config = dict(
    n_layer=16,
    d_model=320,
    n_head=5,
    n_kv_head=5,
    head_dim=64,
    d_mlp=512,
    vocab_size=8192,
    activation='swiglu',
    norm='rmsnorm',
    norm_place='pre',
    norm_eps=1e-06,
    positions='learned',
    qk_norm=False,
    attn_scale=0.125,
    bias='none',
    tie_embeddings=False,
    parallel_block=False,
    init='normal',
    init_std_qkv=0.028,
    init_std_o=0.00492,
    init_std_up=0.028,
    init_std_down=0.00492,
    optimizer='adam_variant',
    lr=0.000799,
    beta1=0.95,
    beta2=0.99,
    weight_decay=0.11,
    lr_head=0.00484,
    grad_clip=2.0,
    warmup_steps=407,
    schedule='wsd',
    decay_fraction=0.648,
    decay_shape='linear',
    final_lr_fraction=0.0,
    batch_tokens=65536,
    seq_len=256,
    doc_mask=True,
    train_tokens=627900000,
    steps=9581,
    dataset='wikipedia_en',
)
Each number is 500 + 25 x the weight over its row's rms, rounded and kept within 0 to 999. Layers, rows and columns count from 0. Numbers have three digits each. The size before them is the row's rms in percent of the matrix's.

# k: layer 2 attention key, 320x320, rms 0.0372, rows 262-281, columns 128-191
# q: layer 2 attention query, 320x320, rms 0.0391, rows 263-282, columns 128-191
k262 154:501503520484500486466471484503532479551487523520480521510509474458485513523502544474453541500488515456497491469517508504455525439473483533527527492493441541507505450435461447523512485489499488
q263 137:503507434529549518521502468536482482508510504480493518451483527476475507458478465502484490500489503566515496475510451529483509493520444491503505556472510510521516528463493517488535511498462524
k263 137:502482522491498535454512497483497516510517453503511532515499472538522513494517519497486521481504517445514485497503544522463534462505482516500515449532523487516518491483471500508464507460511499
q264 132:529485509537527508500503530506514527484462518559512527562494451470490452494456487475516537501504522498493528511488507525523505454531486494472468521473512470483501544527480480509499491479481508
k264 118:487465464490520481508488475496485502561487499513497529509509493492521522490507508531493480509498476491493469507492502478483541489496549497540517505521478508506519481466531443476519537478514489
q265 120:499547510521530515471509474533500495500480524486530540518473493440471493503487486520512509459474505514505509464530444486483526474524463551494484503474511519504525531525483488479524522460465578
k265 114:517446483475529479463489464512522480552511488531490539521513478493515537498510535522487518483512500500465472483505531533465539514500526515506505501534474517486575492490517439490515539503505478
q266 122:475507484530464515506536471489518465488483507506507494482521505473490468490489480530545487504470507519517496497483474529496471500492487437492528450499477512518500486559528477529494527465530487
k266 124:527473483501486498459499505500487485481542534499465493529503524474569510520519497473514533498490527488485475467524498470495517505465498500510490486506479473457539468531470492487564477482503491
q267 134:506472460536545512534504525532516471452506485514501516510487515457497503551511502522521481520470462515549541509515495492480494488504451492482513514470490511530484502532474506519517506517478495
k267 117:485445473493490504472498501517532485564467524527479530521508514490510519515533526503459492491505510467459457490512529535474533495528507491508489476526476539488561496437487458479499568494542474
q268 145:516537498501475510488464504504476518514489522535480562507510463462515461499463508487481507501497487513508503489519472486481540475544455502492486497442507485462466533543495522508521509448514542
k268 140:501454483483532501483466437510484476491530482509515534523500485515522502516486518493526507500525499481520509510482544507460478477492531528518512533522512497495546487512502438514533505477475502
q269 113:525506559514515479500502503487521528467489539513535470556533447473466460539472469473546512486495500521486515542460520473506479485492511473490466483502484526503497529562493472509480476512480527
k269 111:514476460521519481516487487497484499545482494491478517501498517522518523505521494529505485506503492510534461476484475491499511494491541477525524514488488473532498499498502471469522508477483454
q270 128:483546489524496542510514449488512479506551517481528490468496502491507526507553490519513512494470484538500460492515450488462492490503487509509525481510543551547495524509495498495523529478510502
k270 123:497497538503483523484543532493493487472528508536515505511512535511522479478509507472466523493495545481499503484562525472477488502480472513533513448505499482484555505470515540486503494522503463
q271 112:505487524555543481509528553521525503472530521497481528533516473470476462524511452537498516475491487486510505500465482475521479496507440496520496482497494538487478503549501461478461486496445483
k271 107:531443463506501512511499495484497509542458518491491510508514509513510529520518512488485490508523508480512500502523495478485544464479522507499519491513445471498513493510494430475534524472507460
q272 112:512550481475447490480470484490490539501485474488480493470486516525540519466496536468477460530516525502505489482528501494513515529487559511498505487537494456496502477467530525481524494502529509
k272 109:487538539499492480487501511484502507465544483480494476487475494506459475497489477488508535493485507516499516497490507511520460510496482513491471503470528509499453502521490554533460464521501544
q273 130:509505456444514488484487507511477541455481481489497490434487536521526529475492554491492513547543489510493476509482550530523512498530503507469500517489511462535534461416489515490509538548511538
k273 116:487531498466490504503502498505525491459529437461498495499499474514465469496487478512499494484502487489491493508509503521529486520518478501461477498499539526487471516525511574515498481505495558
q274 131:533493464493505474499534485511485496508505521508532458480502483532504499478483450453545541519542513538484519525458470484558489518490515489502512517535483503530484472482470514501480480515444499
k274 140:515506482519488522514512494503511497491506470465502497478498502491493532494487522522491477488496504479481451492495471549518492522516501477514523469477504463541502457532472539522535517507501525
q275 150:514543495480493509484465498545473505492462554499523527513505480500518495487520552470526498462534479478516499519463516468481509491509479536509484509464501493518503519517498516519533476456487490
k275 139:478494495454514493485523474534540488543501517489536528490498479502533527531497530552489499492503520465509465474530539501472488520506520539505521505521534507507516464494528485482513543530506488
q276 124:518533459471473464494508471499484523519495478473470500439484508551518536456521517477481480505523517501497496494521515523509523511486544508507496471505505454488488465450507545509512515521531477
k276 113:499551523502495500511504524486504501437527479508524480483508482517462443506465492521503505488512494498505527514495500510498470513508480508490463507483545510492467487516489555517479466522507524
q277 124:495458476514535459491488511518513561517499515514481497486453483486453482503472472466514537514518448544457499533486528513540490538538510533506446478501535491484567498467467510472524503546457492
k277 129:524487507515502505508474493492465495479502425484490491531512491563541503505485514523530485520500474536494510567468499549505505501511486472516487485504522471523526520515496494477495488478499519
q278 129:515554510433483482483497521502512526519473518496519449504510489510494474507507480495507538465537486473470472527530525455525541504500544576512493503533525534499544492478477515469492455514515505
k278 133:507457491517505492538538499471500494463512502490504462508478530527499499486487491493552481508496470566490540516470499482539448562493549446498480500486554473510502533541532527501482508541469509
q279 132:517468457450504467501490529519496527492504480502484468466490502540479509470501516466477509541536478508502468533484544537549484534490532506496475500488522451524535461411460522503479517568497468
k279 127:476560509491484499519540528482485499436524470495489496487508489558494424494488482510509480500517477510510521531505496514547509520539475462476496479497538520484449528518510546498469467520502533
q280 134:534499452538520506508479489517465537518523457498472506483448517503537531491490514480486515569479504513526525494531471524482512487513458511532533478517460456528464498470481539483518510486506506
k280 115:471538525478499501525506504462505506451528463493518479517507482531499453507461512502487530479508516482495515505487473522526460512495496485483467499484527501461488479500492553538472458517479552
q281 123:495476538521494512473498483476498460513528499527520498559507470496518507517519509487499486485456509498510524528469491528469522487505506448478489508472457498480473535558505471534493497525488512
k281 114:479500487557494477483480494529501512562474500523491536475519494470534529509517505500513510537517489493531474491530504498477535441506529495521507507504416476538483488470482455493523517479503489
q282 132:506499469495474471512496491496481473505520434464469486463476541515519543510523530506492450512509518500518510469521513518503485548458515476533529498511469483519478461483526526519516518531520473